Weights of a small transformer language model.
Size: 16 layers, width 448, 7 heads of 64, MLP 1792 squared ReLU, vocabulary 16384, 53.2M parameters.
Each number is 200 + 40 x the weight over the matrix's rms, rounded and kept within 0 to 999. Layers, rows and columns count from 0.

# layer 9 MLP down, 448x1792, rms 0.084, rows 200-413, columns 1504-1535
253,243,189,235,159,249,235,114,170,179,147,206,231,230,197,233,230,234,198,216,250,188,207,219,229,239,158,182,212,242,204,225
152,223,269,325,177,267,250,168,192,202,139,257,164,232,206,206,164,208,163,244,258,196,107,204,180,194,259,225,199,221,221,185
126,209,208,195,101,267,263,174,147,223,214,244,224,237,270,167,177,224,211,243,247,244,147,176,227,206,173,162,171,196,224,99
260,217,177,157,130,215,135,234,228,126,233,188,162,191,207,221,268,194,195,245,140,217,219,232,214,213,167,234,230,132,177,219
228,203,218,177,185,232,191,271,202,272,228,158,189,280,218,144,249,154,174,240,176,218,173,277,110,227,150,181,167,237,234,169
218,162,181,173,174,201,215,204,259,264,187,170,216,188,207,228,159,303,190,217,261,216,231,206,138,193,291,218,246,188,222,184
185,189,232,204,283,117,177,233,158,227,201,224,240,239,184,229,211,177,168,203,201,204,200,277,166,256,205,229,211,235,158,171
275,226,164,232,209,120,223,210,181,272,173,183,137,247,243,170,192,208,170,187,154,162,185,219,178,208,210,221,233,245,224,236
163,197,210,247,159,216,174,249,206,168,157,209,210,151,226,202,200,208,361,204,165,207,236,240,159,190,143,174,158,145,241,208
195,164,211,123,207,225,169,148,166,244,174,221,171,193,170,186,208,201,186,161,247,171,204,211,186,236,252,136,164,255,189,259
180,208,257,275,240,248,258,178,178,234,92,232,228,223,171,212,248,262,212,257,126,193,190,128,262,189,135,222,224,209,179,288
249,181,135,124,198,228,242,188,224,220,213,233,207,165,160,147,257,221,135,132,130,198,263,179,202,249,203,191,163,260,167,193
197,229,245,153,231,188,197,199,247,188,119,114,175,161,200,159,143,235,231,206,145,277,155,180,208,249,202,225,274,185,177,86
205,156,225,239,263,155,205,256,73,149,312,248,297,283,203,191,257,246,182,201,174,267,196,157,194,162,218,221,184,191,207,210
177,176,222,90,253,270,157,197,182,202,250,177,188,164,179,187,241,302,200,212,211,199,210,112,263,213,107,181,181,287,215,245
172,200,163,193,258,228,181,228,201,231,236,273,215,200,122,204,214,200,212,247,256,193,160,141,212,155,213,222,241,249,185,220
175,199,177,148,155,188,212,176,179,193,292,200,126,203,201,200,150,216,216,209,200,203,62,150,194,189,222,245,213,190,177,176
185,175,155,233,225,210,285,201,123,191,216,252,234,203,220,154,193,208,179,172,183,287,254,216,185,128,254,212,208,195,203,221
178,168,219,170,181,213,191,216,126,229,229,242,156,122,217,124,221,175,170,216,137,180,143,146,215,228,193,199,198,136,235,190
164,148,156,188,201,203,120,191,190,281,213,295,166,235,172,157,221,222,202,107,194,161,195,254,190,249,171,207,245,178,186,272
193,262,182,263,260,209,243,137,204,179,178,234,84,113,113,133,118,220,184,111,211,140,166,143,102,177,215,183,176,238,161,258
283,210,226,260,200,197,173,138,153,173,218,211,181,247,180,210,252,165,224,165,191,246,259,202,180,158,79,150,190,216,138,178
158,198,150,106,277,248,193,203,174,213,225,233,147,225,179,187,168,189,180,242,161,171,255,261,157,216,183,249,208,216,177,146
223,228,203,239,99,177,210,252,201,148,283,246,231,204,124,187,175,213,186,177,237,139,200,167,143,275,166,171,184,196,257,152
196,102,189,220,149,220,178,224,206,185,122,166,137,140,286,142,195,221,197,182,163,204,160,258,219,187,191,238,163,210,194,200
224,231,253,232,259,162,147,183,201,204,232,205,219,169,245,194,225,219,173,190,151,202,203,236,219,195,217,244,282,206,140,155
206,230,168,240,125,244,174,233,136,202,104,224,254,220,176,141,192,152,172,213,229,215,149,114,268,202,251,175,222,144,201,228
211,292,172,217,219,235,311,208,108,253,140,236,46,197,222,137,183,251,190,234,218,175,236,231,215,162,254,221,103,190,197,231
249,178,239,139,209,177,217,255,165,215,136,221,230,254,202,176,234,176,199,143,219,119,197,298,228,212,286,190,163,258,251,186
137,206,203,268,208,131,173,227,198,146,250,190,259,222,234,175,245,180,227,156,218,206,144,162,180,187,198,229,261,197,180,213
165,276,241,231,133,274,210,242,226,264,185,163,275,230,185,233,225,192,217,270,229,160,136,212,223,233,236,250,194,152,186,256
221,241,268,168,207,225,122,213,183,205,156,187,178,160,245,197,207,67,189,237,177,145,213,201,235,166,227,202,193,161,167,256
234,154,199,278,198,191,172,148,190,228,123,209,205,164,182,165,266,159,149,196,225,196,144,240,123,257,188,277,180,233,187,145
193,201,264,204,212,188,230,166,233,181,234,172,252,173,151,94,207,250,226,237,159,249,192,184,230,224,188,151,209,158,236,279
126,253,211,172,226,225,209,187,217,250,123,252,236,233,270,231,114,195,224,233,224,162,182,206,185,156,227,180,212,177,231,130
211,236,208,162,184,228,212,153,202,190,176,216,162,166,208,216,208,214,127,188,112,216,176,199,166,234,290,214,156,235,197,209
178,211,187,216,232,112,263,216,226,236,280,201,237,136,156,193,260,133,164,192,221,216,179,198,193,216,217,221,159,256,216,191
116,191,189,216,171,133,186,258,235,220,171,225,153,197,172,217,246,137,223,211,179,154,153,211,151,191,204,195,191,208,118,160
187,179,201,140,184,221,207,186,218,197,194,187,209,187,243,156,238,221,160,183,187,276,293,182,192,177,133,166,203,155,184,169
226,205,222,171,137,318,192,198,185,123,214,152,169,201,129,193,203,153,243,265,214,246,304,214,194,210,222,180,196,190,285,266
243,176,137,210,162,176,150,212,173,182,158,204,120,225,182,183,178,191,161,216,280,289,267,231,236,201,201,142,143,156,202,201
176,215,130,214,239,173,102,283,263,146,243,215,201,162,197,234,163,129,177,259,202,253,214,229,189,196,288,195,145,188,302,185
230,148,235,222,264,246,208,235,215,167,181,215,205,177,176,163,256,234,228,188,279,186,188,244,197,254,237,171,188,142,259,261
198,209,136,214,249,126,185,184,210,107,148,266,221,252,163,201,202,208,270,245,252,223,139,165,158,212,215,113,253,210,165,155
268,212,213,210,218,189,156,176,185,238,179,222,188,200,145,150,212,261,146,292,260,283,248,168,200,174,223,199,204,203,183,178
228,185,232,233,216,172,214,164,151,212,150,241,117,207,211,174,214,107,208,248,215,219,187,291,157,206,207,216,188,236,221,190
171,231,256,172,251,117,218,229,258,269,126,226,136,235,162,235,177,160,255,168,213,156,191,151,223,237,191,245,157,179,132,226
249,162,186,203,264,220,175,196,224,228,203,181,243,246,226,202,190,216,223,250,258,192,214,193,178,227,241,192,204,173,197,196
209,107,280,235,292,213,186,254,180,146,194,210,227,156,223,137,199,257,266,193,183,180,222,159,202,163,213,121,205,204,237,158
174,238,207,229,272,197,177,276,200,195,144,248,239,176,172,219,189,157,221,169,139,187,266,228,230,196,197,208,165,168,239,224
179,127,200,207,146,191,228,258,199,201,136,278,157,215,202,265,225,162,153,255,174,270,175,199,220,215,213,189,215,213,226,178
129,185,95,257,241,192,248,141,216,142,167,208,234,169,160,159,225,227,194,216,275,167,233,193,201,204,293,214,235,207,179,254
175,260,150,212,218,183,147,216,231,202,215,239,244,200,243,208,208,223,141,184,239,224,148,186,228,219,227,214,241,232,278,177
174,212,212,233,192,234,199,229,263,162,138,201,246,183,212,202,173,221,240,283,155,176,189,100,167,233,231,195,198,200,167,153
223,151,138,176,149,210,216,231,185,187,235,169,199,245,130,184,154,138,139,235,192,137,172,247,180,218,188,131,200,125,243,267
165,113,156,244,236,209,183,167,212,222,191,198,176,126,278,207,218,172,247,225,246,183,258,169,231,200,241,213,210,168,257,260
224,284,222,217,164,201,195,159,215,257,154,239,231,264,248,241,216,238,173,106,269,243,174,237,260,258,184,191,150,207,195,171
156,209,192,182,309,156,178,180,125,180,210,204,194,227,164,212,186,210,250,219,203,237,255,160,193,128,192,202,161,169,197,164
196,243,196,158,306,237,304,208,161,148,190,170,205,227,210,244,232,185,187,212,179,193,180,214,217,167,243,254,173,146,149,194
222,116,238,215,220,223,226,270,271,231,143,147,189,202,154,286,156,154,207,215,222,145,187,176,150,186,200,210,209,247,137,206
182,175,201,130,173,287,149,221,200,218,178,132,233,179,166,219,224,284,238,208,208,165,241,233,211,237,217,181,154,205,227,160
312,203,189,180,153,222,186,165,105,219,222,231,267,284,177,224,247,218,111,274,215,211,179,179,272,178,245,197,191,256,188,104
191,141,250,157,207,215,187,150,196,176,180,238,205,233,193,223,185,178,126,183,154,182,218,143,201,228,152,218,106,169,170,258
229,219,221,186,174,159,214,178,207,87,198,152,211,192,149,229,178,218,237,256,184,326,214,260,250,185,177,165,137,206,243,190
179,183,169,201,202,185,229,199,213,130,231,157,271,225,203,190,229,222,152,143,286,151,267,240,186,255,207,201,153,225,217,207
209,179,258,155,209,180,175,147,140,161,172,221,124,223,191,110,184,110,158,254,158,310,235,190,123,165,190,127,160,163,239,181
202,111,241,218,261,167,167,153,146,256,220,196,256,178,133,263,177,263,151,209,139,229,150,177,235,194,234,137,209,218,196,206
178,194,175,152,204,144,226,241,271,169,169,181,97,212,113,121,188,175,168,185,172,192,219,212,236,184,151,185,207,202,195,218
192,171,142,192,256,215,167,182,212,236,142,177,199,170,203,238,272,176,161,261,206,199,233,230,122,181,240,179,203,155,205,174
211,199,191,174,157,222,184,179,182,223,256,195,248,168,143,213,220,189,153,179,259,179,214,232,167,127,189,186,205,209,217,221
193,139,225,171,193,224,211,194,226,236,127,221,204,239,154,218,146,235,287,162,225,234,127,302,252,171,205,183,140,240,132,159
204,174,209,190,224,201,227,199,245,216,243,199,211,174,234,247,182,229,126,190,252,240,149,204,277,269,167,166,203,193,163,132
168,205,225,252,201,160,244,256,217,166,343,187,172,198,254,223,242,231,152,259,189,185,218,219,200,211,252,223,156,215,197,142
161,175,190,240,232,198,186,180,256,236,113,205,147,133,205,178,194,180,182,222,190,176,216,292,190,180,212,250,263,235,277,183
186,227,213,182,187,188,199,162,154,196,211,209,127,172,172,237,181,171,256,176,241,213,235,201,228,256,207,205,231,163,142,228
282,141,226,208,190,145,242,220,254,171,176,193,183,245,209,150,166,181,230,271,167,220,123,201,275,252,226,244,164,202,214,179
266,249,214,194,246,252,143,183,225,208,239,246,225,154,220,226,223,175,164,144,186,86,207,181,153,215,134,148,187,220,205,208
215,224,186,280,132,176,230,266,151,192,225,214,222,211,191,188,174,168,191,167,155,211,183,226,189,271,264,203,239,82,216,185
182,134,202,220,185,209,169,165,257,194,194,228,251,255,213,179,217,183,194,143,241,253,238,216,201,207,230,178,227,203,206,207
145,97,208,215,207,172,191,233,200,196,227,243,190,179,190,192,199,249,173,256,197,200,244,137,210,251,206,255,265,158,272,189
267,242,150,170,141,218,291,206,190,192,212,278,135,177,153,223,162,153,274,186,229,257,254,103,174,186,206,163,216,150,203,196
195,205,287,232,214,211,218,236,92,167,196,232,239,155,194,220,214,206,120,209,170,189,230,223,242,284,181,162,219,187,202,224
145,226,193,256,136,172,144,153,192,160,144,220,155,212,218,216,203,216,207,184,254,238,185,227,157,218,186,171,202,180,202,194
252,224,189,265,270,225,220,202,191,253,198,185,245,176,183,171,200,187,225,226,214,269,202,222,194,195,205,154,190,294,243,177
164,192,224,180,120,194,171,196,136,231,232,238,217,145,138,163,229,81,207,234,172,274,244,246,215,139,144,245,192,248,161,241
170,194,178,197,255,180,226,198,257,219,206,262,258,146,218,194,191,209,243,148,129,192,233,287,253,201,163,221,157,162,171,197
228,168,180,149,222,212,145,225,159,249,190,183,156,233,175,99,176,254,198,172,233,290,208,236,247,219,157,191,250,157,184,226
206,133,179,188,217,168,188,198,174,271,187,213,200,211,195,135,152,229,154,257,226,167,210,185,252,139,217,182,205,198,147,205
218,182,218,213,237,165,94,244,184,228,223,191,209,226,147,170,202,199,200,194,189,174,171,253,151,215,184,180,177,297,173,202
162,111,209,213,216,230,213,243,200,122,176,186,173,171,195,279,231,210,165,223,181,236,226,225,223,156,163,178,144,212,245,212
223,186,203,182,276,237,197,207,234,159,188,190,220,175,159,264,212,195,207,171,174,210,258,131,125,217,195,138,188,239,196,239
182,182,199,158,181,223,219,191,197,209,208,203,201,203,126,246,185,186,209,277,199,188,112,203,176,206,236,209,235,184,146,249
176,228,177,246,150,208,191,166,178,132,157,216,204,214,230,211,184,211,109,187,198,227,219,206,233,188,152,208,168,198,161,203
234,225,257,213,195,139,242,204,194,230,145,214,181,150,209,201,217,239,241,220,185,243,213,167,158,145,201,211,265,243,161,273
198,255,243,248,222,142,191,182,180,95,175,169,163,182,225,220,202,238,196,115,170,193,243,157,175,158,158,167,168,223,202,202
149,227,200,218,217,163,214,196,120,213,249,184,122,169,192,137,306,172,162,169,183,209,202,290,166,255,162,228,153,199,223,272
133,224,143,137,220,255,128,188,146,250,224,195,231,187,252,223,145,194,254,244,194,246,184,181,125,171,245,223,116,131,186,259
194,202,181,290,150,217,150,179,231,165,198,196,224,194,164,212,190,186,215,196,197,219,202,214,232,229,170,270,262,197,181,185
186,197,203,161,172,206,182,145,250,180,245,137,139,268,171,213,205,265,197,212,144,258,198,186,201,210,198,194,186,252,237,152
204,202,201,179,279,244,174,221,220,254,319,221,188,214,140,300,171,262,155,184,215,211,185,153,171,152,222,193,252,236,143,152
244,174,215,174,165,200,185,226,195,200,206,171,156,227,174,164,264,252,213,207,204,228,177,201,202,186,181,246,148,176,179,217
124,203,168,244,204,217,153,178,215,170,143,142,151,160,172,186,189,264,158,144,203,205,147,195,198,186,205,148,189,247,181,235
194,153,195,205,139,247,176,284,129,142,226,249,142,210,181,194,185,211,235,208,197,197,166,130,178,220,185,212,219,203,185,269
204,138,145,208,242,167,117,216,220,197,217,242,256,169,253,174,242,167,166,168,228,205,242,196,161,192,155,129,209,230,238,172
231,220,144,218,162,169,242,205,235,221,175,165,206,134,166,222,236,132,193,234,253,161,170,249,249,180,224,173,276,144,175,247
218,141,208,151,183,181,157,156,180,231,210,207,118,180,145,231,211,247,151,223,262,200,190,164,218,207,166,275,180,167,144,167
228,242,197,162,264,171,156,326,95,188,257,233,218,204,143,151,124,226,157,291,221,244,144,224,177,207,182,251,178,159,216,176
210,192,216,189,195,271,280,158,159,231,247,164,152,201,134,192,200,225,186,249,152,138,182,182,195,214,255,225,225,163,130,230
188,173,224,129,257,145,219,228,159,184,243,170,242,258,234,184,199,190,196,224,231,161,157,154,168,208,202,239,222,147,248,177
185,279,228,241,164,201,186,140,182,249,230,239,159,264,272,270,253,230,196,156,178,194,151,222,158,152,163,197,233,214,196,284
122,211,264,231,147,150,271,225,259,186,215,188,264,96,206,238,122,233,183,184,222,195,180,167,128,126,198,187,160,119,183,215
195,186,178,189,226,197,165,222,232,204,147,328,239,213,240,194,232,216,192,233,332,228,165,239,269,210,149,190,208,236,227,220
183,149,229,201,156,197,164,187,271,188,176,198,138,134,170,153,175,311,170,242,84,204,222,271,197,234,220,267,240,190,144,231
164,228,175,220,231,262,272,207,233,231,168,155,268,234,197,212,184,220,201,180,193,259,115,204,155,200,249,170,136,143,122,210
205,187,214,203,123,203,173,196,220,246,188,264,166,256,265,190,189,214,249,172,193,130,272,193,256,168,190,232,174,213,252,218
229,222,192,190,204,201,185,201,160,197,215,221,126,152,281,217,271,135,170,198,184,204,265,189,229,182,154,254,194,158,211,230
184,159,167,169,190,270,258,273,232,199,245,226,274,217,202,229,200,222,217,171,249,168,171,177,121,138,165,212,236,196,203,215
158,203,239,208,171,209,151,170,199,143,218,185,194,327,217,227,207,175,243,242,173,210,233,133,238,255,248,173,310,186,172,204
184,198,195,191,178,219,162,172,240,213,189,234,260,212,162,254,152,251,194,211,242,227,148,163,159,190,183,250,189,149,239,231
186,234,199,187,230,173,214,234,188,149,155,172,210,234,131,202,255,179,215,233,209,183,192,177,178,196,217,132,180,168,187,195
236,236,196,253,246,225,205,205,218,213,240,255,270,216,213,238,240,169,173,277,217,184,236,154,261,222,196,206,148,236,268,186
209,251,195,242,245,188,224,292,197,173,250,156,124,165,238,181,175,206,141,238,216,224,169,199,200,188,141,167,179,214,191,280
199,155,230,192,189,173,175,167,99,152,194,252,210,177,212,206,189,207,226,116,206,280,236,184,93,225,148,203,210,213,219,166
135,209,121,234,179,189,202,204,225,165,253,220,234,155,163,181,195,209,207,213,146,294,247,198,89,204,207,204,186,247,228,158
199,213,244,235,258,149,213,237,161,212,228,237,232,182,252,211,295,178,252,216,252,165,183,174,202,295,207,184,234,207,203,236
238,239,254,284,203,228,197,146,227,276,232,151,186,221,186,150,190,270,180,209,175,219,247,220,177,224,328,164,210,171,194,199
269,190,213,211,235,256,209,215,234,178,134,141,197,237,136,135,185,215,284,248,198,204,212,112,192,185,179,147,242,233,188,159
118,202,219,192,168,190,165,142,194,170,187,272,194,175,229,175,212,212,156,199,178,205,149,207,210,129,216,201,161,203,223,84
256,145,204,79,196,185,303,253,193,239,167,303,218,193,131,232,171,237,203,228,184,243,200,165,149,182,216,207,231,253,153,110
203,155,172,125,224,227,270,161,227,155,173,192,203,187,136,246,253,178,138,187,167,214,194,187,214,221,192,208,267,219,187,217
184,267,232,199,229,241,226,220,165,230,238,228,203,128,260,241,194,216,243,150,219,121,190,193,178,192,169,250,249,180,226,158
241,261,248,215,236,245,206,235,232,218,180,195,194,171,140,133,214,261,230,167,219,110,209,225,130,277,230,191,208,219,241,182
311,287,131,180,199,217,220,177,230,223,201,179,162,240,160,272,168,226,140,244,239,197,210,203,176,168,152,183,186,237,158,169
275,143,207,237,266,210,231,202,227,240,184,150,277,273,194,157,203,165,217,177,173,88,211,183,152,215,262,251,193,236,152,224
175,157,241,272,196,131,169,189,191,141,221,208,236,152,73,197,185,185,177,150,191,163,190,163,239,185,218,216,257,146,236,247
221,121,200,229,189,184,241,252,198,245,173,209,223,192,297,204,172,183,217,180,192,288,190,176,294,228,244,175,173,167,174,180
143,140,189,206,231,235,220,199,268,222,213,204,215,236,177,168,101,289,143,203,191,209,206,238,257,185,281,154,248,245,260,130
143,121,292,263,252,262,132,245,247,224,202,167,204,119,147,171,168,214,183,155,191,203,147,177,206,159,216,199,262,251,217,141
142,262,219,272,257,217,101,194,151,271,201,243,140,193,159,161,211,160,245,183,165,271,193,250,226,238,174,214,201,267,183,175
191,213,202,164,207,222,175,205,187,225,140,194,303,182,205,171,236,288,204,261,186,259,247,193,234,203,155,258,163,227,148,256
185,246,147,232,271,228,176,165,110,221,218,210,237,191,204,221,214,211,289,237,236,244,193,222,107,203,211,231,211,161,116,148
170,277,164,243,235,268,250,145,263,260,227,172,204,211,248,341,135,273,223,234,148,155,251,211,234,175,208,169,239,183,151,166
197,283,183,206,188,210,204,193,180,180,267,204,165,174,169,212,207,206,181,223,121,248,208,258,245,217,221,207,158,223,109,89
223,229,152,223,158,215,218,210,238,154,265,208,212,199,262,181,193,168,206,143,256,216,184,200,241,225,262,244,191,253,135,166
179,245,147,189,131,241,162,153,226,179,175,208,310,205,212,239,162,139,132,183,146,158,150,233,172,227,168,234,226,265,243,231
212,310,231,127,199,200,189,237,191,201,173,208,216,156,185,243,200,237,170,149,259,184,165,192,287,139,229,295,198,229,196,129
201,214,196,229,184,143,162,222,238,176,217,137,215,145,198,90,204,270,242,145,199,223,229,170,238,192,208,277,268,178,150,219
176,166,267,218,168,185,175,187,206,193,228,151,156,158,294,196,261,217,227,203,209,143,225,218,230,184,217,270,216,212,203,235
179,248,250,200,167,264,176,181,208,195,200,243,223,209,177,228,231,235,178,179,131,287,124,186,132,185,217,264,201,205,242,221
144,240,238,167,213,215,232,218,202,189,272,230,171,290,189,205,176,268,138,299,183,235,217,208,217,135,220,161,183,178,220,223
172,222,181,201,192,187,217,219,106,176,210,219,160,205,191,180,197,192,144,205,204,209,211,211,205,163,203,197,157,161,145,127
234,148,205,182,180,192,214,240,214,181,228,138,162,119,237,144,234,209,214,282,192,282,221,172,181,199,166,220,159,236,202,166
210,228,199,268,152,166,111,160,239,226,179,211,292,213,254,196,120,135,214,220,227,211,185,245,173,174,211,190,112,255,111,183
238,220,230,240,179,171,222,203,213,228,92,106,172,140,137,213,250,202,191,155,169,195,188,209,254,144,270,230,181,161,246,239
206,188,174,289,170,183,211,193,166,171,216,266,272,221,169,194,181,179,199,213,97,224,150,156,171,237,218,162,223,235,223,214
210,193,189,197,141,263,163,257,222,325,239,160,267,243,177,166,256,238,178,210,193,261,206,252,176,247,226,186,206,263,192,219
230,154,123,245,200,170,218,144,191,152,227,211,224,191,214,151,235,151,168,176,148,248,190,187,251,230,269,186,233,250,226,262
262,220,273,163,216,164,162,204,240,241,266,215,143,168,214,149,240,288,139,196,124,129,218,234,134,126,176,203,224,249,177,208
201,208,206,203,224,114,251,120,223,143,186,230,216,132,163,177,204,244,151,233,183,207,197,190,199,216,182,209,106,203,209,243
220,207,234,178,214,166,185,146,233,250,192,210,29,240,165,199,182,196,204,221,174,206,226,167,212,194,207,157,225,119,133,225
140,221,224,225,114,180,181,131,257,197,229,213,205,262,227,168,161,294,166,204,219,192,155,230,143,256,194,221,162,120,227,211
157,192,227,152,204,200,165,134,140,199,128,222,266,238,121,145,175,191,129,193,126,202,188,187,255,191,122,216,219,285,237,283
254,263,188,158,163,213,223,111,219,256,259,165,230,202,242,171,177,175,167,242,112,150,254,175,162,231,220,228,133,146,195,217
184,199,254,170,226,194,250,147,207,184,183,200,242,196,240,184,189,241,225,222,211,204,198,240,223,241,80,232,254,172,223,195
266,211,145,227,204,217,242,264,206,139,243,237,222,217,185,160,167,218,190,195,203,199,137,214,191,189,182,201,227,156,257,143
187,246,237,198,207,208,219,219,309,191,152,215,212,185,198,125,152,205,254,268,237,245,192,157,169,230,215,174,190,238,183,252
179,218,168,170,270,214,216,218,239,177,162,202,254,170,194,210,179,237,238,153,271,192,168,197,271,164,269,153,129,192,231,143
251,213,226,223,207,186,229,176,177,196,214,253,177,187,153,168,153,176,188,218,221,222,156,203,214,194,215,193,195,184,164,203
215,192,268,289,159,183,232,272,236,236,156,280,172,94,167,192,236,199,182,174,242,218,160,203,227,207,204,85,219,257,161,216
271,199,196,169,210,122,125,170,248,193,207,179,268,257,120,127,193,249,276,159,244,219,170,185,168,205,242,230,233,154,241,175
135,147,225,232,180,238,292,219,148,166,270,215,161,148,247,224,164,209,188,136,154,183,132,242,194,199,216,202,161,170,246,219
220,168,194,178,188,229,136,190,184,176,232,219,180,167,175,205,196,166,195,219,244,202,207,222,197,232,218,204,232,182,163,185
155,210,218,278,175,192,214,207,127,284,237,210,284,267,228,100,175,164,208,178,219,283,201,194,262,221,306,205,210,237,186,225
238,182,237,125,250,197,160,192,94,227,300,213,199,202,194,181,201,201,141,232,246,213,160,276,187,245,189,291,116,111,215,241
205,192,168,145,136,173,141,192,184,203,155,284,222,203,245,264,194,260,147,158,244,215,221,195,210,213,184,258,164,154,177,143
154,229,177,204,239,253,193,147,151,229,193,258,175,150,149,179,200,146,295,294,218,141,166,240,198,193,222,189,206,183,200,137
214,215,233,298,189,155,182,157,165,144,148,254,209,224,176,251,218,238,200,199,231,184,161,172,191,179,185,265,238,210,235,134
196,173,226,189,243,254,235,243,124,202,276,182,173,289,170,202,155,164,278,123,194,123,227,167,197,170,192,172,191,260,150,273
216,120,190,269,237,179,187,202,182,199,169,180,195,191,127,239,154,159,222,148,192,180,198,251,185,184,201,201,208,172,206,145
311,173,179,211,271,222,196,127,206,220,259,168,139,229,217,168,133,313,299,274,320,195,245,211,221,182,231,219,246,139,255,175
172,205,198,145,199,201,230,214,168,214,223,183,215,156,172,223,157,121,242,230,165,187,208,213,175,202,205,210,179,234,269,201
233,240,202,195,205,191,204,149,212,220,127,200,157,173,159,93,181,209,222,257,120,197,220,236,197,150,186,223,186,196,247,230
279,204,150,229,247,256,220,179,174,224,214,203,252,248,246,156,237,202,188,150,181,159,164,118,218,162,125,203,190,217,188,163
231,166,253,169,134,201,114,229,238,183,308,172,146,167,202,197,239,222,164,216,203,180,210,227,171,194,129,272,214,180,238,183
280,227,217,145,163,105,321,208,188,233,231,222,216,126,237,140,207,232,167,231,149,155,160,287,263,167,225,216,182,157,260,249
225,317,272,181,209,240,206,157,238,284,216,183,258,233,248,200,190,193,148,172,252,182,141,271,237,177,220,176,264,266,226,215
233,190,253,258,156,155,211,199,153,221,269,175,187,152,289,137,195,249,170,198,176,273,170,193,194,230,189,254,235,156,127,202
230,271,250,126,180,188,132,250,233,153,265,218,187,193,216,201,250,192,156,261,188,223,174,174,170,238,233,222,213,144,185,234
243,230,99,210,208,165,115,239,169,186,255,285,206,194,187,235,130,183,222,201,218,226,96,279,214,164,161,247,218,247,217,206
195,126,143,200,150,220,262,212,224,201,188,174,150,210,182,143,180,271,235,149,144,169,269,115,149,192,129,262,251,254,188,125
130,194,220,230,221,181,194,210,174,198,214,221,137,175,273,152,199,183,133,196,179,214,262,208,216,230,244,257,242,207,176,285
135,267,182,175,156,220,248,94,329,167,221,219,234,203,168,172,213,301,207,227,271,225,167,153,201,162,224,199,219,166,206,174
209,136,206,205,200,228,228,252,200,200,221,226,214,204,197,140,233,143,194,158,252,224,201,217,204,242,285,215,204,178,242,190
243,311,212,219,213,186,270,132,203,228,291,170,159,235,265,167,201,226,212,169,256,152,203,192,149,184,241,206,209,194,241,183
220,227,143,187,215,180,180,255,208,199,249,174,123,230,193,223,203,152,169,264,188,164,213,206,154,221,116,195,189,244,168,162
179,226,245,214,207,229,219,245,218,268,160,276,157,263,179,267,135,127,237,144,195,230,174,267,183,224,192,180,213,199,304,229
173,241,201,231,143,189,275,157,224,208,182,190,236,234,288,271,209,217,184,117,137,233,207,197,210,221,136,215,165,213,196,215
221,216,235,170,169,176,182,159,199,242,277,195,133,175,227,168,118,183,197,199,101,245,243,173,213,231,237,168,152,203,202,221
231,224,160,241,212,231,204,193,163,250,165,218,218,259,158,250,200,184,218,238,233,238,237,221,192,239,200,214,253,241,143,263
200,196,207,238,226,166,245,241,236,238,272,238,139,202,207,197,156,127,271,167,164,168,199,246,249,203,207,236,238,220,227,118
234,191,174,192,194,243,96,268,199,238,193,168,221,222,171,187,208,153,202,189,209,145,176,210,138,190,237,254,279,252,218,245
181,248,268,250,175,232,224,226,282,248,172,142,159,148,219,199,171,200,139,155,179,93,216,169,204,265,183,243,199,238,240,183
212,183,220,218,262,279,187,203,262,251,242,233,172,189,225,221,280,211,249,180,252,215,207,184,189,179,201,157,117,229,204,166
209,114,274,150,215,212,248,227,154,211,236,213,217,266,159,211,233,228,207,188,222,244,177,230,217,298,211,128,180,172,187,171
239,173,184,216,217,248,146,253,247,160,187,195,252,147,246,213,209,228,264,200,217,151,191,208,135,232,199,176,205,291,198,185
209,141,232,212,156,195,159,203,244,133,146,229,250,178,249,250,205,146,181,212,218,196,240,133,244,206,140,186,202,269,206,240
191,208,254,168,167,169,228,225,332,168,247,206,175,177,196,205,172,268,175,191,156,186,205,187,164,186,175,160,189,179,209,148
227,213,218,170,142,165,253,134,190,141,174,215,220,217,160,162,240,179,199,214,146,207,161,244,203,167,257,187,141,119,236,153
205,213,179,184,123,142,124,248,206,181,212,186,131,197,285,220,184,230,207,271,145,98,171,129,113,201,117,235,175,198,167,229
171,147,235,194,204,282,154,230,180,180,194,237,190,220,193,229,235,166,237,222,200,292,239,178,145,265,181,171,284,236,174,233
162,108,192,187,259,315,245,156,202,235,158,209,123,158,231,218,267,156,176,223,197,228,166,197,208,147,234,219,200,226,223,152
255,290,250,218,140,159,206,237,206,290,217,138,257,176,178,248,192,228,207,193,240,259,243,273,235,137,169,240,187,189,191,187
210,144,124,188,178,148,125,122,126,266,193,224,255,145,233,235,150,212,274,206,192,224,197,182,160,235,208,208,205,277,238,181
216,131,235,150,151,138,162,226,242,128,267,188,210,202,123,163,219,253,223,145,240,245,135,193,215,261,201,251,199,189,114,258